Weights of a small GPT-style language model, trained from scratch on English Wikipedia.
Architecture: RMSNorm before each block, rotary positions, no biases in attention or MLP, untied embeddings.
Training: a variant of Adam for these matrices, 319M tokens, 13430 steps.
Each number is 128 + 32 x the weight over its row's rms, rounded and kept within 0 to 255. Layers, rows and columns count from 0. Numbers have three digits each. The size before them is the row's rms in percent of the matrix's.

# gate: layer 9 MLP gate, 576x224, rms 0.0666, rows 362-401, columns 0-111
# up: layer 9 MLP up, 576x224, rms 0.0634, rows 362-401, columns 0-111
# down: layer 9 MLP down (transposed), 576x224, rms 0.0606, rows 362-401, columns 0-111
gate362 094:101078083139131138131079144180125140119131131160116140102056069130130134051156065091122104137089105109149199147119078144140187101141131027126149101156123181126088159112078156088101154145115143170158199129174154105157202138179158158120130094113185163107114114122121100116132125081086140099142152051138176158150088129115085181181144128114
up362 099:137127106145149130100066169150096171121125139120121159171090163095124140157138146114120123092075135114117135129104119137104107077156132032124115110107125160158116136174107186106127147121069166138070146149122153102178182168150105136107125094144134155090152127123133116098139129106145140076083160119083133164126092160140059165127153164142
down362 099:132179123111159108202165131110116092102088163161183151109077157075127119125101125074133125077119094050113143125120075127156187139049191130081129054101125173121091096110133097163109108137139092143150128121133156123105127109128143119146168094158153098121104114050118174115103115104132132143140178113140121138079142118133178117127170147123
gate363 095:105115114150157081140153095101216077142153192109122107120155146098059164129167097103107171165161179137131141101163165110162063094089167159133132157169156158123110195187145154138125125151127191126139089114148099182101164124129161135163106164133105107113060144210106144111124127127152143167134138061089099104135138171125095123070134131132
up363 095:080102086132113092081112087137134110126135183176165111106179119110150147170138083136167178140103143099194114153152180139149132096104085086130121181096102194134095124155140049127095082084153144161166131146073134161136168177149149090140126125126120118171121110136139103160087111136131156115129132096153051196131171138072098126127191107182
down363 098:164119173057083165118111099183082163088152115151141161142108139178160086139131124160151092135075077104104119172094065103096131160134084119145128102074098079141150095116168139157100000130090132133110138130085177116169128171163074128089122103121129132095138104051186103146133150147157112080072108163203121150110127068130128128114138136187
gate364 093:162184162086101118151163057154175131165173138145121190137131047176152145138154189092152116181149193158170171161162095128129155169126112164133131133118112145135126119139162128154148188144160133149113176151130112119154158132101148097138141115090143162098122164197220091072135138144141120120142118134147090080086173106151144098171173153121
up364 093:112167165128081098185187077103161130155144154163116156103109075168118163138120203124116146157160198181143138130158119132159169122140126161143123101060064133173104106141149160149133148129154121121124180133128113125108100145129155120128113164121090168125094108177172109076082162110185085112144085154151106091114138141134126142178204157151
down364 096:143126136128075053174149135123090111105119160210108122106110180114119139118069111161071101179097127202117068106172166061120128113136167117121101062102102110177082074141122154116086106150197154134089140121139130136061100132139133116173132124086079166161112048089122151111116161102158097106189084165120110147154105141171106156112140115136
gate365 095:162092135171164179103160104144164143104192121143109145093118087141128138102156099146096140144085108147093153122121110120092180156141164155114183137120106111129133110146099148215103138110112128112070177091137185112087153090072142090108117174067156150155113133115163122187137098109055158061056115069131108100102126113150133173171094138149
up365 091:122112111163154126101103117159125200116161196167091143049109112143108131127099102140136146118102104150144132081093146166117158152098134132158189132108103155122157090069137105175103130150116140147104137147156162115103153113129172122113116154162098227194100149116193121141096081097068153088058151099123103169099125137159112161163070133124
down365 094:142102083058151102108092179089035170120107171142151148107120155101125135172088185105176134084126102110132170137119144135179083085180115106140134131114120132152128086054133137113111120141114076163097108161132130127144086142142081131113121127178105178117128084098126119135097159074115120095200170116118151139094178148109127168137099133106
gate366 063:168164110117156064097146154119108122107095094108190139120136176076086103150172084127133100193115156134152146156144123110121168155099085119109100179188120091135113122112167134161094106073151156169116071068118141131108141181129149105116148149120148170108142104146133169120102098143178107143089106140104154168070147121114148151165114144184
up366 069:058125094133150094110098145209094108155173110119053145081090096102090113152117128151132124129033180133106163140187128134142161129138098148169179097176126083137105092147069103174154133119141158236175154192127109102080135162121070174088149150142121151147137161099093091144120112146169166123106076071147098104123122105089156114094153109185
down366 066:135136131138133118136081083083114158138170092074150126031098158117097119115163097069122108147132111144166121104120141094130112092144165111109042074190056093148149130187043101109125139100078118133163116098154070176149136152112121168207112140156108074070096112123093139167142130123100114156100166116167118146158103114115151114153124149131
gate367 068:144143129140130065121096131094137173108119146170119134050127131099171110068177082140100131118219074178077149142092109153224092102131148110160137194074179183080171102112133175110166150176165163135190136165155135136101166130062150141109095147126092149119083108133161158216140126088098137130099159093101114137153126172098124166109125142138
up367 070:150166136146150132131093114092191156115135125150070135033135110110197103056148180143117150126198098151131134153085145158223111092176137105113124180070172204129152105141101133088184137173141167161128127183200126163108153154130125153145093168084099127109112163138120160185157124100114113121093154103121144111149083155091136116077136161145
down367 069:115125124125125114152181161133135103110098151113157126120088138141133147115166154139077155096062193110161141134149168131100114109084120105113098086098059087133131120137111098091155000146129138070113101170090094143090117184129123132156139132171084119153129128089117129071111109080165085142137142152131135126136112134174108155102174140140
gate368 084:176070109135140130132125141132126129107185153121163143123129117132136146130159104108155108094135111113127109131118127090179108120111113122132101141085103160129181141108076187122112132115153127175112115059054119063107144079155190116146093106104116153101117176161142141122128132110137208131131077093103129194145113132170159173146092123161
up368 088:160108090176148130122181128139131148124139125126094137125181181146122095132160088115075181118168098104156187050133099160126066156177094109122185148139169111060101114162144060170119137121141095114063183127121119156168131129158126102166104134125170133105094083134084140170110114156152138111129104139140129166135140099124111086182133149173
down368 085:102181194096127108123127137193152132116115098150183128130074159150162116136164145086117145122031121087161080159134098108086099139095124085131102107123099092070137117149134097159135212170180149164122060124094152140120139145056132165126161154112150190126090141149117048146136132127122134155164145151109118126117128214136077187090087072125
gate369 084:136162158127144116153142163094124135117120133078106087121128161122103108108113188139141162134150147085144128174111154122194129147123158128127051151113141168105073106187136069119078101111083120067106149105121143097086121078072189151119102121122090149069131110129168168097101150079139097100141153121126144103172075139076113091130100107119
up369 085:117175112094092105094113152139082159126079157106219139118147139164083181111216114130148086143131090084132110141132085120101224125096122174124093175087122150061089208135099096176106120087114102127103084106154125139066148093141173148115102134166129129112132114116171114124109170079175157088165187156110095133109142108092152151121138123131
down369 089:148085111141149077146117114171094148107136067132082105079151125135136152146121155093128121084182118093205123131117124087109056113128123120129196128139127062105143108112148157126130055114182166135110110157106122116131117096073105121123133125085112126110154143093152086121109124168089069127079039092092155122160060136118133095083058121112
gate370 097:128111133112110146098119139181101160137144115145110121154138085101036147105088150119186156162096147081159155116134105143125180119104111126098131113172128080161149126164140108130175092092125117092103119096064089129089134148129125169115157110181181129148084131147168021141113127136115151117134146097153134154096108100125124108115124113192
up370 097:153112085121131192122138139105089106159123211139113151206140088071128155143095107111113116154144206098125151179098135102158057117159158141170092124079144105165128174130128113084191133057108082123112114113108108120104164154149114089119191143135210069175173125132149130119095185169112178134103167163123102166049150137152145156108095107154
down370 097:158138118092099097100139160135121168131132103169103187171106080086088167081116084157173133133131182115117086100065083139124118131090159135075095107132149075124184154151176097139115027149150103124115094107065101123085145155147156131121086160202192156136119128093163073142173104109153110156138143141124113143099120095175152134124113111158
gate371 078:116151130124143149118161132140161102038148118126126125065145143153113109140147097132106120124120118105095187125166098062181079131122158120184152099113122108117098132144119106130122158153073140096112143127138149103141132172101161120108061120152111160142124127186147095119069102107125156118108137132114085188177177160125149118152147121154
up371 079:166140092163136127117170125161085170140152149124201170123143108054060113157143147118084125086132086121077165123113140076093116120164117152182177154120092121099125102131177145162113154122062143152163103150120105097102115122101164076161097163110091151110130162126154183112058091149078119072122072146079135124111219119156109129160100077093
down371 082:153135081109194117103142116132078108097164080124167169140161112181067146101125109128148156102143093053085169152139160129165100066164098121113156106170113133162163139155097163087107133078121114167149123129119127118137144090099101116110098153152169122164187066166121130078051101109125076111158168125051125160096125114165130057141080093052
gate372 092:193072132129077191101095105136156050144156110143145084126151099140119087108170129144132164108115080141142109171123167182126169125109136090083104093162120106115127106163127084116138139145195108157132148082145081145119148126154114170101080128159156079104102133136069103048217140128141111152148159152063163120158055130107139144116134173051
up372 095:177160069143088128158088121097057105128110143078064195162113098104144101100158100149140120117113138106196079164103169160175144059060092069090151061127109142168113142137113136097082112100141089146190141154134171121108166113091137102172128170199127133110100124121062121141166167049136050113132078157164131138111097109111081114168171107150
down372 098:071185109100160115128182160152034117100143145100136111157146119088211145130216131096148157110106145136107151131157167156085119159148059155138103148096099201136151180104170166147167200149092172116147075145114111122140108141074145081155149096132108167160115129108148158127137133176133131104140140091143072131067124123118115109144090137140
gate373 084:116112149117140129151173143163144118148165156105091102095166116117165149105082135132113126128121150112065153123123128141116103160172136190140130134101111117170134141111137116229136135096131170100096133159117061138171157144152178111074172127109114101144229079143150085112150188197099132124128098119161105129106108126140179147201066120138
up373 084:140122125133068089097118063114123222169143134158106105074122140124115096119091093132149097127109112099123155139183140158137036144090191112150111139141130145088101127141125114051131136151153133148168154126161108126133106149134077105116069115143127072111068194111096171095123092117092074162163114124105161180125153088133057106085161091084
down373 085:158103156108120109056119056109135175203136138140081146088155133145108104120077135135158044131110164101073157101125121149127119135077149103167152148094162143137099160113115148054165174122125121123148160126106168120107086147144072114106067102189141152090095164140086132064158155153091145114117154125153163121162111103125111135109144096084
gate374 115:112147154179115119139077117117179102152121169120063137113096116122111102097105120112162115147103100127199141187127147140115194135132124103095112183165157133178153135100090115156100134136070115119131132144152054163118193133110158147095082130117160176151126159127106067112160146132157119103077134091082129117112126106085147108123075178103
up374 123:098167182139165135147152142122191096155123163180069141142085128101089157107183159079100105170120127115141147151143145138110177141077141098086112150140147162141131090140138138126142173143086103153134150173144047126076124081115152150083089140090095163109129137168154103119153128114125140128068133095095104172109103168188138163111071103031
down374 122:141139131103123157111139110189151157071135201136084099166128097121142116152138114159157189075175106103148101116129090163171138095112134132094123094127097163136186092083101127125123055154115101130084112170116175138111116099096083104159087086184104134100185140077087181170089138109101142142144080123170072165114091102131145154118183135137
gate375 105:101109165147122153145101088152124115135130117152125112122165108067100074095107089146083092102109140131091110196161164124156147137092105104164134116109149160151048154111122105137168162130114192156143180133082112144157178135116150104124063128118125095101154145165190166131113124135124114036076180134095077119103090133113092110146100096099
up375 103:110164161171119151151136102156140165133128140141159134119120125107092049105117140160087086119114092150100112185121133107155143125102123157157144126061127127089102138096125103112156103154099192154147186097156115147102123158126157069157096152112074142113165103109158117119058107084155136086126142115043098134145096115150068148097135105156
down375 112:095184135153106089157135172118167164189097149096166150121074143138093090115128162187125129153132122139117096123112086170126155115149130139157134137127079140162172139129139138121127005130137133118142067146114131133113089178091150104122155130110093156133131100086089121082110155068161167101194132130106175132157113107150171120150127120148
gate376 106:154133121143100130107064146150156091193164123125093135091166059128185091139146171156145103197059169147111144131146123084196178120148162096110139136133124164168116087087083097142146155146088132107120192135111118065070153101101146137151084150104147180131095166121154102111121067153173122065092151096133111175095120108096133108142081138143
up376 108:119131165152099172132092104145119128182160139142165132160086094119144115120131185146121123137098032152156132154196088078112136184087133124188119161081111167178125091107156137075149147078097112148115184045127148089041202100158123117167103089136125135139148139099112132145124150129128140109126159145177132137145136109124165144116099058133
down376 109:173140128152143132110142111154104166108134124151068173082089097161139149107035095147121187088144084134155177147149146164147163117126073134110137139100083172137102128182109154105131090152109120131117139132125174154132154074139120128128152085152135099167095146102085124145060117117080167169137108114116106146111115104114152107115115166177
gate377 095:129160128106129114166139142100153095178144107161105177119172157102106151133176120125159120118051123142103143156139061074112165101183120102101139207118135127106073146143162093133079170128164094090191122097116116148122167156121070105071121144134105141145087089099156184104180146123109130118167161069109140113113148068076200117138101170069
up377 095:157058143166099144093124095106118180055130130119188101150091119111119152139108072146098089155185144094137141139136147149120110183095163165145097052162128131171163110129119100124146131098075167153100153148123147107157088081107164162162132112130164094099130166187125099201088088193128116139082061155142100101131129139165083148095120087177
down377 099:110078114181147116079136073069111185138150121123173074141090105134134150133116085145086058167117140117106117137166117135114162185160145194120152086170161130146110089161135090135131255119102127127136149124137090142112130121139134163125095120112167083136123156179167121144140140172107116107081087106127090090111160074126141149099097098151
gate378 106:139133062101124182112115150158158094111162139151099130150168151058145183113136115108117234181091168123179154172164093104075152117092128082078082175099127188155098134143111075129161137113129178178167099149122113079096170172142151099132154118137152111136116120213124167143153111165065156129179168098147164140148122106112134116131074121104
up378 102:101118184128139098136092078124112162151106084119177112160133125149127076131148147128168027084141089100076169087137145153198086184167111159170180104166129111144128128107145162111101172149147096089112191130097137157211119068106175144115075141095121126082115166086144134112137100167150088150034076154095125069112163107130129125115122101154
down378 110:128135169177163165108177082144165126065142109161146113154118144133139149120114114122145181122162131118106173079113165098129154131082093152134119105123181130084104101105095084085142189141178131109138185166111088131177086094096175162143076083090165100114134211177153133142183052158033143132101112108150132077111080065140145116111061160149
gate379 110:197111140182105105092143116106134111107154102143133093128145109149125159106172131136115098090024131104088158138150147116162126080137166117146173200101103160092101157123080046126123167141096089148106212100126149130182125144124103119148090140149127100131156141156149111122112174156135126088065129069217075184120097096112102151093060093154
up379 109:151106161170109097093178128133135124081146165119152061052148124123150124134176136163102115036061119180078133113147136153172117083117186094169129195065057158083116153120072106074128121114083070155106192101149120164138073176145131142140117154133082168098160146146134134127086181123162111094054097097164074181152103128163083147121112107150
down379 114:088116166146137086111103100147126160118072142083158099080136134114173126130117185189145096080101099188119150107137135195169136120153138080155104156075031191096093141118036126067084043097086092099123109129155064181071071191132156130143161130145094175108143117121094140152083158056186174116126105126100102133147139151129124121174163115116
gate380 108:228116124106118181156134100147018163137153064143164159106184163120119135098092118146095100142142073134147127154076125101166088096147090097157166151150116194155128158103092133125119122166092147162089139157075091146216179179201080169170114131100135098159114143165132142129099096174113089143129141202176127189094148117123102129101132080132
up380 107:133165098187125106128118182113172117118105121121128081135112099123124094170104115119159139146128100124096138130170139119155195156172140131076117103070133093130138104136169118098109145082171112087114172091171156105113088085081131098060073153109094191150131095074102087116180099097164165094150132069141145133171167131133091140154126144119
down380 107:158058145110124120174120085195095124100141130149118095134130114112126146131176080148103155175183172160118099100111119166108132148170135170142136134156107113109102154144139159168139208081103122083148168100163111107106148158140135186184107141064134116072175116135115126155123156100173145113171086125119130101121093138168112110143102130173
gate381 110:103109156138137151160140086163083167112125141157122066130152135113111121065125113110106067098150137146088110096090134192107120134150179088130103109134124169162086127155059149101052172123135165068118183150126136139135150110150141120097062153165146131165118124154127121125192172116120128123173159111151139178160121113178184092153101124126
up381 107:110095177119125161159146135163099167150152155134071095065167143105076133111127154142102086080149100149109123104079159146169118094104143094092111118118078151181083074138062154123091119151105179140142164158124137145131145138122125112091072202169133134171120081116113116110175140069154097143171127129135159142094118112211187114154141109137
down381 108:124131162124148137141100138101062156079170128117099078079176096095092122141121128169109111119121116125095119137084173151152090087154137153137109135132127133147111113119097178097127093143144168141157105171102129137109139125154123104123088206187156143164078073109108121104159120121116158176227120171102108188107130130174168137092142122110
gate382 097:093114141094149119080137091105094141160131146120103138141147150078080102070158077095139152135148096113145124107064134130165120169122089139084117130147106098180137124086195144164159127120103075131126157143098105144134138117148117098167147122176123166102117077153111177112094077163075169218070095113128158095094152085057102108107124097164
up382 098:194144163165149096101106158114090117160135115142161168167123159138098150092137119128063073124143165120110133153126074067102148118157124145092145170145182116121138133119120091148225135179125140095118108126129167140068133155200209108140170081108126168126147130189132181168124089126137165176128139157148074128122109138137130113119136103171
down382 100:117183146154169138114131159120075127135121084148072143152086141141118148115107107116142137139125132083146094137068142133172109196150120126083083059119164136132140167082139111076215151129116132131095182146159135125087092078115173137146137149130116140117158146126115127103115046084093115173089085132173157133112153113054139080175127102173
gate383 079:174045096115130152140174129136088044155136141102119106120191142163125149090109096126108152161168109160138091140116132109110045108156135108091102152197156126154057099143114154147086119151120109122118089118086099111197117118137122187147102130077130085159115148133122126104080143158099115141121154156103099129095105098117098142129083152072
up383 079:102111120090103140114143126092109093182140124119059115105171149175125120148071127105150143142090106152162134145170116116105122106091113100123130153177166140189164145117140070175109076169125153206189094082190066157182160145160095147166173124098133110125152094154131133149161166142175145152103157154122114172098072115128108148099097137112
down383 081:167223193117096081088127139081181143155117136142126101108109155169120206173097153033092130131101105118065132132091085109159108141118107130129098091142134157160192143113122101128149028124145179139066176196143134148097108119149092132166174108165140177131155123101165147132118136160166140146129150118113157122063113153162122094102124133095
gate384 122:128149142169132152119150109152055172073149110151146113090186180095099112170125136140173104165197080064121170142115169126103116125176094092164114185093080186147084105131116104189162125127088167145157122157153125122135170080109132105134115136148198108155114166133144171146050108111086085125173181123172147129115136122131117088132122091143
up384 117:161025137109077148210166123157107146128147099132089115041149167122126131111127136137135144098196144168124155160109118182114065138101126104141111109164108125168087091112109162147162144138173130086115146112111113106147105100090056149120133142193120108102177108147125121160074117154117134160145114176114130083089114149122186112091171058100
down384 117:091131122154088163126140081136091131077076122139078130161130094136099147105060138173105120157120090122090126154116132134123140086072170085083121101146101127139142115152098107147153119125141105143143135173148123090146145140150191130116095108210148071133104116094165118103125163116052091160150175082104182113096125177128126144122170134120
gate385 092:176063196120102159120143103106107119151089092145166090093175138122189131138160145160133144120156141124160143131111146181084080127096124147082084120120207137095080053139132101055127129121071176149150134151109154172140093124132071082163068123123091064092082133192080098182174164113108101133184142123130100129146161052098117134111153118169
up385 089:117088200118092180139138118105075126128110144143107088106140149109180123142130215154164163124166136182172088181107228198159051117115105143126123137130212166086088052094154106110046090137097148130115133127112114127122117145163129112169104134150115078162133138133067147160134140064101084141182125128133137119169118144083125102121145112144
down385 091:076160144113167151204080160130108121121142129120067139137144128092137113121153179173143184093141116112155117074143191112199132126178106090165135100130061127155160133077094169147081000123148139102175105116149155098146148160133136105175162101162164183229121104031131127143095088054127153126103120148123162128064072182146132131113120100093
gate386 049:158168157109083064124133165153136103143149155135177163136109119106145099143127134124183121141090098177084138103146110140162168135155105146149118122116142156134161050161090142142087126105095145122069178091094185150167110097128154100118171139151133112150089120114134134144092130158152177142151077115123146176217152097160117142104096166110
up386 051:093148110114182091123145103100203079155133186099110165163129135139120119140161131123147148143129137088127136137139147086151132140144098146149096122182095083035137160138132138167115125108066150081190112159080107125063096096124140178112147125144120104085145160096186216142129139134112190149155094130122111119104175089118106124091143126112
down386 050:128181102093138131177167082123112143127172150123179112143188170093110091155102139118120090115137131153147134130140099164141184145135146145120139157110086145138130041133149104067106065132139162151090109136040190127193145124126146035084095117120122066111151169122096153182128142167173087123125107134164072079166116137120086128116096106102
gate387 100:104030126145109089143119119095124154167137133091098104119088071088131167120187053129165159125131088137128116078216065146117137095111193112070144134145179059102126150180121134122084108110125172146124104115132150126079096118118127153135180183130129169146152109107079140185162164139181082132065119095113126139100213137123112083130064194135
up387 107:117056146113167170105125165155153105164111135163078169137099126105120191118189125119090126143174127092131149062152090107143143096082179120081135091116148139086141175189086120163157152108144204108106102158100100143112106148125127107150141244127145181078206108136149163174164166141142110125108172137126087094104125118178130135144101160093
down387 109:186121096142072114153113132141095111161090141098115147075079104111130196123176102136146166155144131101117112062197079141139155109119128116093153134097180087136139180137101158056115076099142146142126115206117144100045091137080155153117168142165097140155151132092060118145123191153158060131067109076127137151075160161125079106147071169076
gate388 097:079080131164145135113062045174158112138178080101159150068110170076089157085156126145151184108119111100131082083173094129063145119086152003149077093173154099164115159128064126092113115152113121052126122077149125108164143122156091124082058134129120187097123151109093109144095078151111115137098174103173156196085146151106158086149102138150
up388 094:114147088160146149108051087140117157127114093108120177172081132114088139125107120148189156136141178064195093142119110133097177140066113085101149177154188097098137157131128109095138055092102094182094068067159104190122166080171084101171146106189141136113154133096117126173147142120135108145113177123125128132060194145120189149093121155141
down388 097:198075170104083154151190162127142121093079151131069124138152155142099138136201137079150106093169091158130170155122183124162141085145135188120188154098069193116143139153157127142106073160151144180110178136109150157147060157076139120068152102157183132142111096158161159086145117137121157071159120182084081131225118185142099143156111107096
gate389 080:129127130144116157137111106106133122181116108117186131101086089086153124112119171192131138207111139151144139130126161126134143163105081127088122150160158098131129082113154189156138140124118095169182140095127128120112211172090133114150175133030122218145094093133134099155123111166056111124071162117121135141098094165190162161124122173172
up389 083:154100147160116156136122138149132149126081140100195141127134086106092133141137192208125152184127166113125079141108183145124145133162088122123114139127100145097089122137154110077110157131122098082129174159110117087104186158116162188123134161063136244069044117145128099122083076130055119129122146134154149138116098107156128180107159176192
down389 082:121161116122150132146174153148099073152089188077133128096171132121093193090156163151123151109132157127095083151117161150136125131155140135120107105115137150148099125119145171129115012132096139155107140139135096140135122173097108156134143148136129144113113081087147114100145151102124107111118134113132085124090159119140191144141089187145
gate390 076:110134139148185098135086152116109089115070129090162149095153087084158170198152156130143099167109118138130177157143103134068151151157131192128156122133126090095100160100079197201120131094115096141148157140056113105050164171149172033115133137113106224160145119148169144129106107163096099093119119104130111143163130111154155090105147084166
up390 076:108120107146195129153197143141143105084118103111106104122114138165104058220166154133108118149113146120072176141096082165190124129146110176105132096114120159162145127080072121053128127151148096085195097150127084185164112105056152169172151163058097154118143182186127117098124119122085172166105080127179202117147160099160112085131179101156
down390 078:131132118079173123171115166167143124126022166118175180170129084144146124130135101089138106192115144111164160137165076108132138175107115155159144116151175102124140152150128161059139105135158082111161156131110128103152154158047100144134154113136096165184160142199171191116121175106171087086167150150199104125170135153164064127096117130107
gate391 119:159178149133174179048141078184156172127130128145163179153131083061101155135131116121138105113125076109127120128128136156104190143134178177152150176117106113140117131125125164146147087142076144144085152146078079138128097115097157131165098176124091060141135134132150143124104178141136131063084175099124115169199114095135117183133115094131
up391 113:079072108149076081190113178088108121134128106145122126067135132226144095095132134132118152155139165131122113120122105087108066100157083070126128073130135129116141137101105108112145139113195107117132114156191184131124142151181132107121151092124162154136106142094100104134140101120113095190153081157110135119061137128123112086136141156113
down391 107:164134111124130142178178128098135118111107161131120098166169156084143190155124097140105110202089151069093198122159135135162072121105153134074141156140175178093075170129101071146144255106133070117157090082147111095136117124093135160171088100140157124110108094169128166120151146145070181128138095120117109112102151120148132119061090175141
gate392 119:198111164088163158103178114143144144045086082118184137157107097156112150084122112118107130156147099134064140156146083087109141103119144188113045079169157157218143205139117109144073155138129137127145107069104101130093102087132162121117154123124126083056153109143197161145164158081129119130148135153091077105131052168089086158098111121077
up392 121:167117173109160110089158111130139109094107115105170106100115109138091147097112112099129121137101093148078129143141089113092084090096150106096050089198107150196119148188082084123104157135124159141134115100099095192114139106118123128136166179153132127114144098114176121147154177119183135087163144158091090130151107172085105164120122180083
down392 114:183130174147127156121183129105153085091146078088164110139111124145037162149107097116119102129128076161072106181163177072127121130138144174129048066140121166145109149126106114129109006174144100099165060097166110125120144081174131132150109133151154120084152172098135158108131153075152102094183153155118077064130080143088093157136134154097
gate393 055:108197098127149069138062124127149135099155086090103106204147170124098136146094159148128145131126096115144105146144145180064137108142142118146142151173131148180128158144034152041089136115100089130120090150130146145145158137154145155123124127128083180119133080122136158124081141166171087081126150109113146141198164075123117087157126160146
up393 060:093100151125129097116098168147145089143119091114132121175120118155085082151141164146193185188096105132139127141104143136151189148115137097106139165127136141176109127162097067130138117035154144179114128188159118133101159085150097077145125113088183131134103036135125092107166166147171131110122148137129155095133118070109087050206146141074
down393 058:143098145173110149083060112089169134102104157166193179090152152113113108129165197166096127129144110102165165105105116139157146103077103148133113090078142096138127134136107163125145017082158076160107133144129125100081109161073062150112168139104144110176124128125121151119175163136173124127167143145126121130174081212157103134187103143149
gate394 093:162096170153152149141136112096138135128165142192132152212141093135149111163170125144128184128157188123092147180139103136127223117146139114104146103137164111103133120109135127196139149152108140098110165163123167092093087113150099043124160136092113182157142124149139165100140137099131154133161134127134106110111084136108117112117173171150
up394 091:046123090135088123132104072165149105208108117144178139111123062109134179187124125132163104121103094132115164117136087144114090155154127140162161159165070065124154118119093105141082127144117118088086134132161186104158197177095085133081123111120158133135100148091148075165097169151164136085088093128116103166159178129139131169111116114109
down394 091:097157099173165059104161122125212147139147130112184098152140105176133162153171093138096147121121156115128157112172149119088113117179090123168147195127117104118161148116136112201135153126150186115120106126123117092131125175097136148100140123066109059096095158108130122110070173204181112071155153071115116085190091107180131135131158088135
gate395 109:132141165058180153104110160103096079151125117125180133157137120124085109105127072128128118184133221146120121167103112146177094184087147154126157133113121103085115110112145110167129128042133096083145149119126128076097146103133127167130160151135128180117156152147200212119038111123096088104128144125118080087098085197140163101111112081085
up395 112:101143134081146132141097129082102118085068116121135095155150161135099120190096051130135113179119189102116123128128082154150078145109095189134109179121149109144105177103172150143102090054132119089140113125090139082165118136149139164139137095120101104090114168126175140068081098154105129116103098111110162073103114161131139115060163074175
down395 111:147080086068141117148124082114137136126081076127100079129150121138122159170063090137120114140119121094111102096111099162151140100176155169132111183103157084175113194089140126093117008121134111137102097112108127147145078154113109075149099118116113055127109048096083089116167148161156134135104092152115150175137149124164081143099170140124
gate396 101:142143146167138157107141165132128134165157122161107097109175119169163152134113163097121153088150176110106150113125151186204158128107127137169136159154084165133092068087117110113147124125150195091095108134072067101173145101128171179125142119109095132072114146122142221111098044128079138115117220140125100082127160144108116128133093086097
up396 101:105076141109118117170202108128136125144106143105131136150103099112103074090158173107081098155143102149099150093141105056085090131091086124149150117131173130119090180079140152126171127160108105063151117148159132109066111112091154166153102140140138130117144125161120138124093140167147119138152053103051126133091153145135206190191166098161
down396 101:124162086165163104127085148140135158095122074162121115115133119142140184142129109117162172115135101094121187099108137163157160124134160134160077121184103095189207082145155120110099140130134136140101092148136094107139146139143109102150166101111105079130131111128162115128098171137123125101114165108178133134139141134103109119119064138109
gate397 099:175193136122101221135162097100132113085139114149105198123088062148111109106151106089050101136119136134116149113104141080102113131173141124162170159083138159103157134090155121156198138166152137143102190153112173137149075144168115110135139107129085091113156095197136054106147131136142188129133131118110144150100150108056112108147132083187
up397 101:158111124079139133112179046160161081107160178136082094095125079122127150136125099054099106083183173145110167144127089174151105125183069164117150103142170121127105105100210078152108143135146133051132158142084132103153163092072187132112127135090141079129126121120190170132094092144101093167117085169135119151123132144173128108167099136145
down397 103:137165118169093084117191104136109100173131102125076101101161139125152121123077129106087113111121128122147123088101083118123084178118142145059188156132168138159175157150206075158143101172162138143136157120114131096107109131119121115127109136108143111152095092123170101113172134142071111130123167151130080189177148101119087182097116082069
gate398 137:125127082136118170171125120145182091119166137177143104157103072142120176113141108095083108128170116162127101138064100105091132179118151138163145143145143178165115176091113078147147107165147057124141130050101136143121128095144154121164142106104151076148128111158194101174095118116106110068113050100092147116074106069120159177120103046128
up398 136:077122084192142142174083161166175085164127139130132058119098129198138200146131126073120122108116122149127115138068105053114144132090139093086113160142081173146154144090086118129139092152121053155188114020106191172132145114176078128164148119178120109149109112126159122142154134104086132049091078081098173150093140070115146165113141080148
down398 124:121148155104151092087131131087080129149094104097147147114144155067101072115143120205168128137080109099151149141199131141141132082129088125129129131122069095110116097157122135129127056102136185133100130192180095114131120148110121152098128126150105163102146140077083152120126127128150127187135168167173110176157162192120097062165159162122
gate399 078:142072109060120118148136148141137088130179143091133142079113046151084124114120152162158079146143154143117148130116117144148130173108167147132134118107168097135180098125199083102196117059151136145125093114110115083142088123131073142135114243131115100082116124121081157150140181099164176124122100148150157121091194156126069158143101172125
up399 082:082113108110116127113171120074239123105068048041127080110111081140091101144061133123086110138129130206161185110210170124148164149121126169107081129147119123083138093094157078061185138082137147108153111141098148106104118154048098120126166165134153084097149070141137117089145167133105122121147142099132142101144185137119127116168166111133
down399 081:144122088115114135128169109132113141121158111065083085081135086113107097121117159130152124141149166108143101132159143148085148137154159107109184134102110108156121089121107062161140188091130117145164154123081110124120124122141153115150146116138085104082074127166143089124118137154078079100153158137141124216100127163070149144146157095138
gate400 114:144102119145127094119094145161125175155125125215091136114138178125122126122155150072141099163149125119134105068121115144116129130101121101109149154150124129106080144114102129116122117090172167133092113118159142110114157135193106134126114121115128147111123158162084176069172090189094094078122145159113143137106211143144120115180128101119
up400 116:141146125143124170142161121094111109087119123073170113144134096115128126124101095155095133099093115131113126199144135114105130125159132122138105112102117117169177105171162117141151164156104092175150153123094118157157117099093143127103132107134147115150132105103147093194085164087143204183151114093164093126148073092093141124063091164122
down400 108:137147107118160110059168149170123134101098087130135134108142105162081178171135092085131106162120134100152174190130096156065137169158162079109159120195139175108126166145106089132129237106130168122124127185130111139124141080136088096102125116049169112075123122164119164168181204226096156121147112114160117131091195100081133126133107147125
gate401 109:124212119103137108163113093139148070131150119134090103172088155125053074148103152142138209190094137157169144173156180144129150144133162127085117083107123149135068164135145172095178098123080100066110140154137108137120117171085135119088131178150103159100157145122138126152118153120183119100112145208136082111162132115153098096106077079074
up401 105:130106146106152088127162094123099133109116110143119142146080122185169072160123166145093132129144142185087081144120120168114101144167174154169089074083136190150173118137137156123195166170081108092091128181178132137124112152086132118136080197097114117150092175090160196092118152138122114146086151202184121127131090143153094139126112126086
down401 107:137133134151089158147107143091125069124150099137135140145125186149087090168154125141163147139093146142173065174208155140124158156116084136101120111110092186130115075151123192141165000124084088111169105169150105156115161156129102117118160120106119109123152184107103120107118092138135110077096125175116096133120167162121140117116177089196